Weights of a small GPT-style language model, trained from scratch on English Wikipedia: some layers without attention.
Each number is 500 + 25 x the weight over its row's rms, rounded and kept within 0 to 999. Layers, rows and columns count from 0. Numbers have three digits each. The size before them is the row's rms in percent of the matrix's.

# layer 3 MLP up, 512x128, rms 0.0613, rows 383-489, columns 0-63
100:490472502543530497504513503463482506502525495539553492477475524509451493498545486538484478447530509522512553458510518518486509533474470466496484521476467477512484483461508532480514494526550471
101:536512505505490525467548516480479509502513525483536483511471505488507533538539436502449485482530490486505484465458475469497486461549506501463526525461518512506488481492476504466460521479479469
104:511527530494500487503489477487556463500510505537500499519480448522472448484533497498496491514486491512530512524500498434537511524510504485537490490500527468528498485537458508518505470460487526
080:490481513484517490506491514492539488543508467485495510529526504451534481506522491534526488460522510504475516513517511483483574474469456499491510493482516536495467476533504548540538523519488483
109:508512482493484457484506475486463494517517463504479497524478526467557515551523550522528508527482548551523458451485510529505472490487519508490517485523544500488534482534487516509526516510505513
093:476486559500518502493467486511540543478540479516511463472480520492494493495509463472500522510527505525516564488482498478464510524454509479442539495489472512534491487479464506518531514533533531
095:510490505508479482441490501505435505473534477478478456520497517527507503518521524537498449514519463527530547526465542493536506490510526506511479475510493532475512493529536521516489488474460502
117:470542481502541490477529484504514445529527527449536489489512525499500524466535494516472499510490527489493510457497510465505521520487560467532532498523510489510494510480545516507504516497529502
098:532481525493472523441541518514434443486511459519536493518505503483540545491484483517527479452507532471482490467484526516512514450512504515485496538469457497519529533527477506510466530486506513
106:471470513529514505494507471508511465515512458493501500498513502474523491467492488470478457503523523490476526484485469472531504512507512482543500450512513509507494499512507449528520535486522444
106:501525519491455494474510499504488430526515477548509493505494493535530529538510467531465468491471497458481545491507474481497487467501523481501466489541522537520513479507456485538521454497520548
118:520509500477505517474515451517504457484532533494503492473500521502562496509545517482547497522484476512479521491479504486526501461505525510484495532467501527477495523499501508516498445489446501
100:482520541468468511547536517502507516478507506501512519486497514502498511477540501497493491493507457519468491521520488521481539527512471470471462513541500523514469456480464486503479478447503508
086:509486522475489501501532518483505455518542493483530473482502519492514521552502506521510477429473531514522475467538495481508580516472493500508501542509508477506509447483524484535502488532504510
097:476523493516554517500481490499481549503551506480489516484496541476487500491532516495539495542490490465526518520506461487524494531487505499540565530522513502454524473518496493527481492501528495
111:520498470538476483463508484503507540545480504532477462489566490495574494480528517542479527504499503472502482511485508464498519470464529503538495486480508491443498522505469505490471484491523451
095:465486540494480511481495485494554535489543519489507486489525485485451525487494471511501466495548489504506533513501485495482524509494503536519484427507513576524505523473517489448525482473485495
101:505546530535506509476514518494505451503483484514475480494518496516540464523542502564548495517493550463484515456536511514536533496477501488491490502500496505454509476469506470509501538504472497
101:538474533541515511503527518497480497414508520467486481504493495477534518457498496455535505483481489495504556475484488508548514463517478546552467481505506484488524465453454472464463503458504497
094:498519489510497435477529472500545441512480520456524500479564478512483475516539492511510477498499516523494481514479475540525480491535506497506538514475482505475524511481507513494493513524483543
103:538511501494468503506533504501505497490465488521470491506540495529479444540498437480490462517497504503469476485520516521477540494517516513507492506494547514477477500531507498508542528478528529
099:501503506484496477507531486487516457485487531527537469461490513442462504478506468504489529511502523508460523548503491498490504493485499520499484501515516497524483498449531489485485530454522480
093:444469568498490540464495502496462468494512522475525514542532504508520558488528509509484496524498505503514510474472484513496491512475531526517476554530499531459486510506489495517520520491510494
104:503538509554531529479489493494506494470516493508505528474493481498533455486553524526506484464531530494496511492534486519481501479506553526507534521545494531496496511496522539517500524494451481
090:520517502485499504458495443478497502481504492521506500519542511568488514534464497524537526513549523487509504497514536502501509477528516495512538498515513474459511527489523485503523519480506511
095:476543503495484510482486489517504469491505514494482510499472453524498488488511450505510441536510509483451497527497512477501525516495509473532488471473485549442463488503502521482507542488556521
105:483557522481480463492546462485463473486501486509476502521468488525528518474522521547483469492488460501489477516493514524482482558504509506481486487470491501495539513529479524496484535500498479
096:497491497494475475532526539506440495463491497548516512482523468513484494464496468474484509457485533484481460484525478485477481507505531515466495521526525517530489511446482476521497529470520455
114:464526497521484483484531474484501478540515517473516485535495487518473513512529479514448453501477524447440528482502487484498526496503502498513488534491469511462538456458541468519466527509519489
101:470504519480485465505508462482474468461530539488516481479496493461464532464539478486514442455523484482466501520491494569493513467512529534462490479511509514512432496450518511521513485506477500
086:509533501486519488443479462501522472527554477490468525533505467510468480485490474522490479523515519483435514530487524481496543496460503453507510467475523521502511462483546511516493516476547502
098:511480531519479507543517513475536496505536486510458519496482510517479472498536549499531441484533454508520503523494504477496525464491496471522472491506484531468487518497505489459541478508472488
100:502499486475475502517514487468505488478459480508512494536497506476530476516495472498492505541448501533463468493506483483478553471509484511523513524472507490485547501488494476430520528494538457
097:531487521542501540534511503471546524495505494494494514489507519466478529492504476479481506479490513533498511515489510529497531527510480498507546542554525496499482524517483501484501511467525509
096:495526523478481478505462505524519535502486504501534480506520510520529527495501519520535500536507460467529498561476511543457507498489485510475505494524495502448523516498525517480520462542515509
106:515546464520516536472542487483534476485490521530515490501486503491531494531494512515537526541506498510459504453452484516531512495472507499554532503511488518482515499499489479496536514511534539
119:483459535508530508465516509476531504494510531511446486511446490466509471504477506492502450530493472495476485501474502463491493521512499500525507462505483494481494470524511526503499487526499521
106:462546483537479520463536472470470494479500504488541511494523464497484473548540542506529515505455494548448492494508477498540501511484490439525471500509509524475486542463486458494501507531452475
089:435512536555482550447522538481488467506502473492472492540497503470486475487501505493515508487515500478478500469503462468498534465509535485484528515500465502465495524490477539468498462498497510
111:525536529509482510456571497504484485469501517519550490473527505477509493483508551502487529520527518449495505478528485492510506464446509477500513536463452499547507525498528497492526506530529492
090:509495493497492485451509505460519497498497444488479476525500513489528498507507546520508509468463503499504532504492521480521521557483553505493470504531520460488535501445470463469502475547482504
087:493507498510459496498544486471485508513496456487444491517492524507507466501478502512524520471465502513493575518493521488505521499521495483495493510499540455509509501498504518509526486496505513
125:516490512503492483517538478517507502455470496506544519489497534457534493467484507497487518520491486505519522480478486446512503491451485497522462506483516509464531463510473488531480451471519505
100:521503484489506506479517506495476450520537511492540493440490469516522532501504553473472489490464513500523466476477483490520514525536502543475486554532505481484496499478479422488480510515477511
094:507524469524474483510507470508450495468501542478492522505496493483508471514529543508485497511533461495463514484495520498532506467467530523509472510509536466488519534492448469456487470526507501
110:516555497481446513513511487474464481522471527499543517492521471519538478506496473522522491512499493524475499480490511473504531506526518490504515516502524536508531506431461493471476478512509509
092:487481509538526493486523472472496516508509501498464509549519529503520464493476533491552520496545554468482538530541524491511506506503496460504470510508471557507485508554535492522477527480507487
112:495519567523458517463501500468501472497511487489488516507496493512524504476455513550507490439485500522518487477488454501519512489486507478509477493512480485499526505531480536497477485486527515
096:493488523512514477498480491508465536470480530493520453486481476496562446500526531495530494503508516480475533448450531503488466472522499528487529464531482490522461456542519467501548503490527487
094:529530476527484535484508494491501448507500451518470510508512508486471506528496501566498504499512512518494526480450501528491521455503502478472459536509527506482468502472470496491503522513516525
115:486492493495482494530498504497481505450451484525485523486528519520490518486513486479481537491495485445518524412538514474535535436492499507491495468481505488494476508430522509536513466478502471
111:472526500467521512498553457515501458493495534490519468470472472495483490504526463537458536528529483500496534495520510496509508461552492509527469498476519534549499512490524487483481495506490463
099:497480492526520519524471498477513491473493518532460521491454507516467522493490469509497469500547551494500495422507475508474504502486521466550501468460519521544521484467515478513525472505528579
090:505529489505512491496490444476486497503533504501537511533546498504467521490484478533511486545530532486495498526510496495476474490526468482513550454454488555474476506482502507496507525460519521
101:470487488495509532484540537510481467465530519431484531485486539532538495462521507533502485527486504498498501468486530477483503486528526449484506552513516509539516504473502483512526516492532465
110:461517514532484501524499477509528502514524501527482479488514529556479485473523506527483519490511514510519458466512496448557506524509500475521530480460525552460488527471517511529524513499522441
105:492493553513514480522501465517484462496559519476522502494523545462478495491511496516467532498464489521491499491477485500508491502512490536488497527478503486466507507520488532535520446491475508
094:493505515511501507503533484496470479509488449491451508459456493495542519494497442461495520522524495502489513496453511502554519525461535498534539537474501473539497487545485469469528505498540542
089:551529486516454480496490464465530528536498510524489525479518496536471490554545490472470472505466508496412465498469501498500483492515474537536510500538483486531493489471462475501522479525492488
102:501523483542453488499516488436486481517530467494497485470546494505495519554524513502511489496473505489447479457512472496521494519510502454477504534521501520505461513490480462557524494548531498
115:468526548520485502486536459484504476466499516502498514522452519507502530481475535478487496518522491455477490523505470536480516529482485501503480487556484503462502473502503505523529487470497498
097:526551496530450549469478526448518495527549501467529506515530535492434492542525491490494467495526506537495510511516492514513492473507513510525479527513506481540478503529529470510500527525480529
116:477489522495480481543504513493506535462504465519432490505498498483560507528508527486476530518480467524526521458509468476522493518486502475497499461493499498496474522468485519536458505483529437
099:536545490516517488488515504494514519497540579502556506489478463490482477523485482504507474506484466524465511428493481541501510482499507514534459505489500487504547505470513517490543489514506507
110:507478504515516497528512488490486499530493513481463498471501549490525445465443498496482487488489506519495514456488514502480489462460514537509475524508487506519460476485501548507456472497507501
101:468531474489473519547532456501463499507533500513522487492473512490509521482508494527475513507517486496471566501546476526505492503514518481476459500508534517531494462522497478464492511474478488
124:538485544542447493507520494519500506489518509504516499530542491477486498493528509520480452533479507462465477501504536473518525520486537508487501522528503525503546454493514443517492439521489470
107:503510494501486520434499464500487511478504505468480512486503528485507487502460488479467515510488485508483479478531514522494532512513497524511550508533491545468460463460461501520502490472526514
091:506501545468542449495485551479499498531458477501503534530507467463491496484477484571509535467499474504511481466488513510486499544495525490466503554499473477482469497509490503500472495511503500
100:517527539474484530497479535513458515476490475542481497497531497524499480503491538547522445456508499505489497529500496501515584470507461490504489469485470478507507475451450503488492489487498520
102:512485518513518531496453467517535456509509507493473489530543506493489491536528516466482536466517490511472486497506474525561515507510495426525526525540516518460444496506514495515500490484492507
076:506523489512484523553538502477468491477483488469516473528484500535494466524484482512466556507506506548477449528483512529474511482463526528490514502535451523526495532510541495472500510472454463
101:506547480515516542469492497514461518482501541526497499528476487514527489488509489493504492546498510501533508502452485508531460501507540522509511513508512484447494538451471495464472472476474529
095:488519489496549501506501461493465537504501474485468515522458521503530527462512494448495514458546504483476475471510483449514542540514482462506479480524484551494422462504499486478466495492536478
120:520496496522482447478512497483539494425529474501554498469561506457501473502498492514478524472510487502508532524507461476506490529511511498479502459532501534509506492507497506444495507472487491
094:502522454511503524514515525469519495477513510486503517515516496486508517469498560492468497538555480495506500497492476477542483531538514491488518506488473483488528530459445505478444506501470536
098:513541456544497506470518471500465519532511475518472523486516484488463478471474488517489520501518500465468437542492477486501526496502483486526507532517488534478472491458477482508499473481490475
098:499506482517504529472503497472522488506512470505483500521487506462500505452479565527463525533527482500486451515536505482523496498527484523505450455485509470511475499492449447496495501510511535
089:512528515509527491470511486492473477457510506531460495513539532483499440544460487524466484494527482508494539502503511498469503523508500530539512529465464519514471510502527510468493500459487486
092:502473468555492541469494503495538496494532485484483495496506467552457527485557524492488478493476512541488488522535555494534488507520495513530508516502518503485506493545532482527498504533510537
118:514514481511487470528515514494477499494516508501512459483486500509562486510521490498465488529472518497504554485491509514513519534443477461562488472469516514514519525454502496494506545494510495
099:445512485527558538511527537507465497460536487514480541527471500485486514539528529498510490485505537502497496464519485483480480517451475509539521487496550491490490498509477473526538506481509526
095:484528487529493510506495475490489532454517501507461490489477473541482504488509504526511534482505477467499493519497489508506515531483519500497559443474535506466493514493475517498488486418530474
104:554528518495544467502493524489530477495505469504440489514522523459539487498467504522502514510486466482489506460505497535547536479440523470479512492502504513470509477470493459498518492515510570
082:507536557483477490502476511488561517511497512483487502498515498460483467581519513534516525492535491485448506471535502478510515465505527480458508458497475522487443489479482510498526519503509481
080:527514489474522552442514539519524421533531507486491518483524520510514513490497503506486488486492503487504509464529459516537501521530512513494474512525550535490494467494496535476481470508536502
112:514529452494510523518502481518494494507474489521511492503485488482509519513527518508472499513477511491463527445478508522497496503498489470514483459449496496485550506554482481472481549504555512
109:480525513511507511477501486528467512487476518513455501499507508512500448508511450506529500541504492503458502527504546507497471471477497461522538484454540558478479527496532531486548494453541516
107:480477479558480514498508443512535483479504495521547480485484533499526484491511498477509535478497511487533475448482492502517467454498497524507522514526482502478516492488528473492504496512518519
098:485501509489545526535527523479569477513475500463465483521527498481478500499515515516519534463458519500494499443490486467533505474521515500467464480449473505518481525480537511479515509486525519
117:518500489520558486451531471494506465505508494481505509493485508501497532471513471472546495545509518501474494460546492493499484501480531481500504503560515476511511523487519484542461475446496515
102:474498509524492501508498412497536460492543527516477504514536448475479501484547467480500536524461499473485534465496507477502503523510528504532468475470490483442549508549499492471466487470494470
098:505514504530538511473518502498472500461518479483490505530511493485526438528492478498504518469517533475512512498518472487530500518477524487492457459546521522499492463532517499491481509483466538
100:480462502514528512498504513492485498511491484502474523534506482475496462481551572539506470477499470527487510492498494481559523504443508524486490500527554490476463481477488478494503545506500492
109:482492485512518479485508513486518516463499505536466467460495473537453502533490470514533482542539482536496515527470513490512523532482487512452475499432490511503505473495462514510504455500511505
104:483545545529486514490489498491508461531509459469493473517473565529524489476490469483539502483527486518490545513505522502497513491484510460485493547489511561519535490510520471493484481514491513
078:521551492502465513500525488494469492506535517484506492457500480512515460553505526473517557503461487492501511518507471511527478476502562526516497495527487465511533528471500453461485457505443476
109:461445494484476540488525473495540497460528499534507480504493522482501520537508488520510489533540480492505502539465477556490503509503529468491490517497508479443482535496480500501526503508488457
104:470509489497499532464515510498478503545530492476471513468499510534514504476491502496517501458518458513467451493508472452505525513494466480457505472476482464543442481457535524504481530510461489
105:483500474495502493510555489501467530511509546442470480512549473502510520467494480498551480479518533511486549479501524483529493520516479510502491506544531520508517548537470469495509526500531502
085:493504521539565516459506471482513504523506489471512509540479538511494488498456510540498496470520523502530514516519507534500495505526487519492532471490533473497472481491496511500495507500493500
090:478523531482505495483480544484523462523515484470561515524489517522505514496523473495437519504483480537485470490486459507484515552486480515470524493513510534530483501504440484501512474492544457
102:560543517549491488518478495521540438521461519501452496446538486514489501500474476485432453517497508515511467515494504543506525511481561503500471473477471534511496506492511475495484496532436505
112:508521504520439500483489487505520528458444534462535471507559486489486501465523484532489483518472481492525488494548504496488525496493446518546522522536495498469499477458487504537501498457470502
105:513461544499495488502527519516485511503481493503497455489534521484516476542498489513504513454480532504497500498499514496477553505451470471496535503499554517521502481516556525512536499485490501
100:478498486480495542484494465483498495483497486450496507461481476489518470509524502485531519519539474494475513525476457493502531549464510501525505506506508569495505488544524476508497529461489481
092:520487495522489478464492486452528509460524495484525509470486486490524478479516510473495510541487491465486487500505494475509486492518518489483490467532488519485518489559473471510527544511499488
# layer 3 MLP down (transposed), 512x128, rms 0.0496, rows 383-489, columns 0-63
101:519492482495509500515507484503455461490502508508503493473494468533461495492503474477494466501498539480485501525490514502478480534484527544491494491509510472454508525488483486526513563483477494
102:492504466483484538504517510503521447510503502509508503484515522459499540473548483474524531513505506475537494484556465479473465455499501504448492500462505503562534468479499509538478529512466449
105:548499477529473500492493523518480485505454495441473524508496501520499485515534482479496554520503521508475485532525555506474456498500479523547474512509503507485502508434528519521491488446527481
087:494507509499477504488481452468471510521470504554484495554526491494499485490511481487523497512445458452486540487527463499526509464476518500499487508468511483464495538511509522515470465521507523
114:467474489468507455463513529477482454485488484504565495491477490503536526526490522488496479487522521530512494539466485484506477499513489465523504455506524524447523509540502514526507479492452534
097:487481412492533483528451509527482498489515519505492477486498483465535509537498492497464510513503507509532519486498535495500471502486475503458546527508484537486498517465469480514528527470488493
096:505499483493476497514484510495504553513466492533499500522517482519489500490487507494513486558489498532510471483443510509531481526526545513532458512508478491505457533524525515510517552494478499
111:486518494492499505472514503485489487507482572490526555508515480509454530534506495516539513567537511489533507449509493503497498536519484466525570496470450467482508540521491482461539475518456542
092:523498470548473495465491497518482509508458498535504536502507507510513539515519497461506520516461502519486511507482548457453459551471518497524515499532478476486508463484450500476542528519482449
108:478478465503462483495489489502531532512471505517484482493497477502519462493481527468514477489485483498495520464532516473517525542494460499525502465514501495481476527561498459509528536497523465
102:497500472519493506522495476492501511496468501474491520530511461538485449516474527492504485497494491497429507546476453490467471485521475545494497525520535529480490459497486475469513492530510506
109:484477473533472505496521478469515481513474498488520509471493486493544493537513500496527518524485501480476467486502491519494542472505529472499489509506492530498569513490559500486506464431511536
099:477524466525525501513507531490485516461480506526440475499460504526484486500501511497488508481477477522489523527485496483486477535492503488464497509508519531533494500525529484562468528504534509
097:477519507506474487520497470475469486497486494533529487518476491468502491476499468486498501493487499490520514478523494525499505537476458460528456529463540494494555551495550540545505486494506485
101:510482485521517523516494523507492477508485523469480528494523509501486448524433474513549508497502539524523500533478507471495492498489450504510512510497493535498498486469491529508491496496554503
109:521481496532455487495502482502523529512483501479466470504481526508534490455485500508477474488465486482495505588487481478499479522503535525509535466551464495455455497496501467466522474487502458
091:503516501463488539511445495499520527547515516505487506554503508544513540484498526551492490496512501485502509495488497531542484546460413516537476529501534486477507491487539544497511483486504530
098:493485526461487490460516516506481478514497486508488470472522550473466511484495513497495506479476452501462514512484492470492517464496482488468490470542522497469539489502451486525524483521483492
103:539434462534494496493504493501464511516487525477497524531513486472555439515517494487478487470514450525490481508483527490459494490478496533494507517538529502444471475468470483492515552506518503
105:551489529509486501487533475513460505520488503435528509520498510540488468508512574519487517486508561524527509555507469508532491502486525475486520477472481507487516490456503498497539530538479487
105:519524438508493485535497538489484544510479516519499481495438485472506473517482484472466461498487490486509504534506488499515470530513514473463498504477518491487523529513507473530461493489498475
104:467470503468509486495539504523515496508487543498526520442497478470558515515510463470480511542512475490503511508532545488464511519476482460516505520508513495476507529529554492489480477529487478
096:493511517475473498511465473480498494522495477544521493482460496500454491462486427461458500499459510504488493516545542470509485528498513471518485531457538500510547517492510466488511495486531476
103:513492489506509532481526499536485484527455514530517533444505543479478511471470470466464495549495518514525479506481517525513545480509493427540482523537496473467490509519534476492532466514490530
097:511488493489512495500449494515459454518529471532491486536511511515479519494488510536490524504436494541502464495492521467481505505507483514490481562483526485546510506512539479584497485435513514
094:477540506510451518491474498475499491513498529528551497512489504466505530541485529480466458487529488498519508516524482550504481532444483479528505531459533454492497524476519506500514471473512495
101:497461509533499478507481511518483522506473496523517489479472440451465528466491532497508526476506501530494529528444501506487519445509512478554504503517507489489546516444518473475526495511495492
101:505478531507494521478488526484496510556515520525464509485530496478540505478487518499517483541484481490465463483498485468518497473521491532495512541459503512510431521527491551498464544536494498
113:525504500469501501493450489531481475507491466477520528527537438526487492496488478507500493522515499479534497501440466521526478476501469498502470502502495512486516447469485477525504521523474512
097:479515501499482522523528486552517489539523483524501504472461497507472547491477486493509497531507545515532501520451468464525473512474490468486507518520483449487535486490522544541447497496490488
091:508523518530474523500508515495487522485502490503504487536455520447496510510518505501483467475517524487485498508468531489481501494480460542488480528485473466549522513489520497482507527528556425
099:516515548491501514509517501479528470482482501501518466514479498504472524442547493477495512480480573516475467524490492507506467507464509441492487517497527458512489488523497493545500542508479507
101:478474509547508479498507457523471508566490507507571492486486485472460497499491514513499529538521497513534518527470543495494483532503471520502515521494462519500505483485512528482543496506541490
098:499495504535485511480489496507473528488469494522548498444480483499496500458503503460505498502509538540506516528477455550529514515530461481475531518508474505525516503545473475503481515480510521
095:544528482461522440522502525570526527457460501453496483510512521513503479483471508498536513511509483494508467491480504506531513487533517512532512515561492490495513530497519488498452508498501517
100:485481487481518525480498479490528483512480512488482518440527479473519466506515474457482507501465506497487446515475505514528529449476486512492453494551481486493539501504516463496544524470495515
113:482443483517474498501457511516525568500513546538517517486458499488529502498567524478510526476536484480445486504522530524508513496492507512499506474505501520511497464501512482517502496485533464
111:457516505499454506474503507483464512507496468487480496458521451563511463561480530483502468488517472471488452489536497517541495478507504477520487497496506492471508493500511462496494513562468497
088:501512458479501458543512490475494530488515533527514523470473516501539509499521496466486492529484466481491549520503507494512433489528488525566492489473467495511529526521480447461495487509483469
108:497461497502508509440494479552500504527475497447500528482518509465473490488521501449449472529507526486515487513552506490478502499452498497545477500484482491502536525447514485455571505513487500
096:486498498497487508480541522468488515542468461511529508518509466511528491496472480510485526447474502494507472490508495443480515477515500504492468538487497465488535504510513496495494483507456501
089:487518510511462488494429489486500504487514456502503488486492494491485479479492491532512481485478536498486487478496508498529518527492462516508533564524522485537536528487485474536462484504532460
114:510478540519505481528480488488482504511462535423478491496473523485561470500481504464460516509482456428489435531526494470529499497441502503517502482492523525506500463474455500501493511482474506
101:481510490498472493521492453468512504502492505554507494535473487496480470464495487464469502501504486489494483499527492527514498528498475452536478544474520466476534554527531500505503532496495471
096:515535523499477507502513492495501509509457514464480514486512531508442517469521520511456474534535542431508486496504481532506450469491488467481491469482542478504524514471525529493487497450519467
110:537498549508530504500514474513530523494530513530514541456474503489448488499478500488475479519502498547478498508478505504512491524504499540480483464531504550540462512503479497496456498488522486
094:481514481518496483482473486491493465515525463487494524517460474489494518486553539532501509503490521420490509448500454503508483494531520483516506538488503529479507509498451513500512507492507497
105:470494535489505483529484502514519492525484496522500466481507488486482536488550520478548494541528456529523514473497520493462484493489456510469493513457503504501520468489482513474494478547501490
096:475498480512506456500464506491519544497502511485520509488479506467478450490508509504564508482512496505522519479483507513494504494469518530461551520517520490530492526470510497478485557488561488
087:488516499497447475524503512541539493535499503496469495509534465481467491488509531525524487511498537485501496489531487476524491517493474522501490498480494492491531525442482483499513518544530464
107:503479495511489486512469509503519524460471510531529524475496512511508533531483488436461476486494490459491508492561498505479486494511505493459500491470519475501503507498494478482515495499525493
111:486536482474494488511535509536502481553497533461538540462499502497504512542522530458513548515508486470479523514527517526460501499506498497524477492526502520528539523515479467557509466510474506
100:514453509509494528513508479527501476540561484498533509490510516490488500522487498474503506453503507469495502538513457548510498448461560537472497517522497498460522465540488512472525534486522514
095:512497511498487482492456481463483471528461515513479543513469488487492534445521502498464518480493461507490513461501502540566473519487466487523469516461496468542498533551523544524500525443526486
101:507505490510490512496482507500502444532504534501498510508514512531509546515459453448495503521523464488544529485452547486469484484498533530492521463525484457503535491488499531502499494484505541
110:504504499512491515509524498490471525509498462534466496461499516503504490497478534519504478472527531538515460494513521475548517511507476512507573504507507505472477517457524507496489529479499522
106:521468498526474527473551488486476530498503507461521508498523519462482489505548498550455502496494499557554492505468512483504498501501500499511475493522518493503493496513485492463505457471494542
096:473535502529473497496523480514506521517452499501487495445538502466575542510465497462485506547476460503487466506499546556503493528500476516459491525529478499522476497515512512491503514526457502
100:508481515503480497469508482505503513535490484522468535468504494496481508505511538475511507501457523493456543502557510509527459501529470500555497459501505496567528483553468492523499493512488488
101:532511485526500517504448519472516513523499461485496535458489523522546505528506486487494479496467448472466485483545518477513493436508494425525503514539506522496492479502513475542494503525481524
111:512513487488477517520524522499519511508516557490502497481488525522494507517453534495557471506463467497482456468535459555527520466490486496458486473499502522490461540507513510523481518531463527
092:499478496458472506528517496510447513540461528501519549479503511505527526514484493521513580500442480484521527514513518472513431467499476516490484533515434506481490530463502470490467535507498512
106:453511480519495532559507487543511465488499483479454506511483499481492540509463547499506534515462484473516476521528459495501478484454466509482512511507478500487443486521525488507453530473527481
096:477478449508504515504519476516483491463496499471501519490523511505533530503519476461476541461481522494524522551527538465489500496473531556479542456503539522450484494510560483472499531525531498
112:542490520563513507458449518480469510459456480496502544482504509524497484503515537493485492491455534498457478458452534495470478511511497492528497515512452507522500501487496509493481474534516547
099:483518459492473498467529490533495508506487473487524493483498527521491515476531524492510530553521535481478494512508516509469480522461473464498488504500553485533521521528538508504516517550480506
121:496530550465490538503486526495488482496515495556463517541524487462499509490522502496496480534495471503513499490488505482508490477522538503476481484498493476549494477451494546521459496502482483
103:512500486516501457546495458495485549523480536483505520509476539538458527501512501496533550529532519452462534493487518470492477512499506485470490498493486511511477509460553519513500456522489507
098:505532460453482491483521531466495462492507519508485508531552488478523507495519470505542497511497465500551521474506494518530514494512475438486535525499501518536538496522478543518516483504506484
100:521525540472550494556489517493501497501471514513494489514473525500487525481448520545499516440493460497465472491531536515495467492511490478450463512492487532540492484499512490519488481493493533
102:561512509533534475501511503513495512527510526485532475480494491494481479486447520512520513471486503540493514521481539538481506471491491515447498515504476481519490504443489468524527463489523516
083:576433459539496495513447508529455528525477456499452499572528485510515483508504492497533465490466524479493516513487501503491544487497481497490507471520507507502522499532500496518496527516464489
104:475502521478483475505497450467488508531502464497543502502482488521482513480526493497489486499460503470492513466499490507524526549518533445516490546439587502467503511516506502491496471496526515
105:465489486538511485503474487519515516517464512506471506519484502486476527532496520487489540500519499499493498501476502489469530513503490466518528539522502561488470474471464500475486506540462464
116:564472483496487473538446493505493527473521496482507510479502482460496483513473513516479541490505465487519515527517489467483524522500495516525513429489501511492494475490514561483510519502479483
095:526527494513492463505479474464462495509521471507529529466475488545459490500511520497470481470490478499474442491501467541535474504542530484482457539412506492504485502525477469535497512502537496
109:520432484510514486476487522501488543499522508506486567453503510499472501484476502527531509525508511502457514545509491475444482526533483533515517524508436522476473478508501544485471556525489459
097:476523557502504506500485516492513484534478430503483544558461514533481497470507530563495506506560518482501517475481490501474495494487491482514483550482526479486464476490495492512445515477492525
090:540548476503487488538519523510429496515489494487503467530504472501496469506495501447526518459477524501520453551501510507506508495491474474489501546518512486543533531519549519529490517502484511
096:505480472516473535495484499490482510496507504463495531527484513476492531489547495468530503493472484505484519536511503446492501499498490485535504501556541474492510514454528511466501455488478500
112:476488511484548478482494478490480487558478508483486522492450549491543510448513496534495486535476467507507503476530526473535530496487504489504477469525512482541535484495502470499467468512525479
095:492529471490477506454506491498513489512479543478475502468494501497556463514469529482506500547539465493473490534545523504537498525503523514529509480512525471482489541524490522443507474510472474
093:455507482497494486488501491513513507507492519502552497519510472519498458516455471535488462511516481506523503511469511532561475507508499500558523511450544515462468476525492515502468503445503487
106:471524507460513520507556505514544488517498553495471510494529508498526517465507461489509505511474489530505481486468476525524525492493491515434486515558463536462524501495506468531505464533548508
087:482535506502473481516459486500498505512525538522514513509463489488489500477522488436458448487487505532486483495508492480488508480479478500549460563515530466457471537512513502528501496556494499
085:535487492518464479523504526509471523463465498534471504549503494531496502488474472467485520485499496488537527525488505486481482500472495463503495517498526475530539539507551548512476493508521472
104:521512493502507527454499493500470497532484517493494488480497523509505527487515461474462454519531542526510472573464522480475473482495542488496459485503482496523490490519494481467502447512491455
111:487551514487464495494494484484483496502509509533529503534475495514500491491513518494463469472474479465553478483519495501521484541503524485498455561478539468471524510520504462516484523459503505
110:511464450533498504460510521511504491501465467524557504476509510516464517529478483517529508476501521494507488480446449506492483527526455560513458453512462543452516499536522487492532492492495510
091:508480505478522499467515449501510490464490495513536521511518498501493475483573509507516460519516447479487509481518505458514508501483444499516515474501479482510462495519490505496503555459507476
110:512501504498532537471478485510486505462523544501492511479530486475507523493509495498537487519513499506532485521523509460517481478525490485493558512514469451450491497471528473446553540554484482
100:512484482494479512494463493495470459511524525481500484519512531483508492545520493488466508499490484540479481533488517464477461542497513532479509493501483470484527475482514466458515493445544533
098:516466469473491507508473515534500545500507523475499533474488508530497476519510512477493525496478476477496528543562497522550482528496472530534483430472481507509472494512449501458533511484502463
099:486559466479483518494532492503497481500513491485485510511476480483538492560522492481494494519474522513493489509492520513521453518528484499524496469482530458508512515479416518476475437477516473
102:551483450545529487514507513521501532511489455483470499460475545503491518524470493452514521475518537521536502560508466515470507498497509511489481528476515495460500517515465466516481480526453491
102:487501474486505517490486521543514475534467461459472503480536507510505532511493524477504503454457499495513482490499555504487492483452487490535502462500470518479537520554490540514450508530513494
088:510501455485461500479454489458509517510481469530525517536484503523477479535529469477490489472502490436501490501518495466497502514502476459500468536468517490505488507528519512483480488474512502
107:480466488474473527511492557508511459488489497515459484485555515480492504521511538497484503519542537489539480537505517493486481525504510501506510514483496467468485515483485569518516513539504507
102:536489485471473501518491507502491463488462536501438498520496532480469498504481519508508502502506473541480460484496517506485433493484518500487480509464523491529432418493510568498499529479480513
102:506508469516441530496505554532486488531522524487475517502522490512506459520497516487469512486458494477501508459539467458454509448505500527488534533538525514496463503515520519484514504476505514
092:521495496538481499501464506497472509531476439518450541540459494497492467470512497530448472503479529505465513466536492476476487503509464477519471558476507494505505525523502503482485540501524455
103:497493466484475485500486562507503439508511516502505510561517526501542519483508463493518498478439496507525515453471471451466495499498491509484505516515468511549516522512496555484494509554528487
104:525484509509490523497477510520472488522487494518455467505486531505518527491501472476491484488487481485498485490532479529527525551476523463493455488464508494491482505556468543536537522522441522
105:496489522488499514509477480533493509476476496491498468517438527494462514514510516475465496449511490484477499526459507532525518479504466530506516455500495477464509496482524500498498469492457490
110:470506518521467487507495479459483516517461513526516466476487513517479483480509473473515482483478500487547487506476501524520482542487511481503458530457551446473558552490514505542475501486518506
099:503436511480529560489489462505501490482501487504466505503543500490476483541532485455511524455543555502514517490456481479515460521517468542498516462522495496537475445546517503506472527506520502
097:538458530540472529504510543530507481517507502510452498480484516503527442486524485504532474507465504471495523520526489505498453492500497476523490476473514505485502467491496527528540505516502524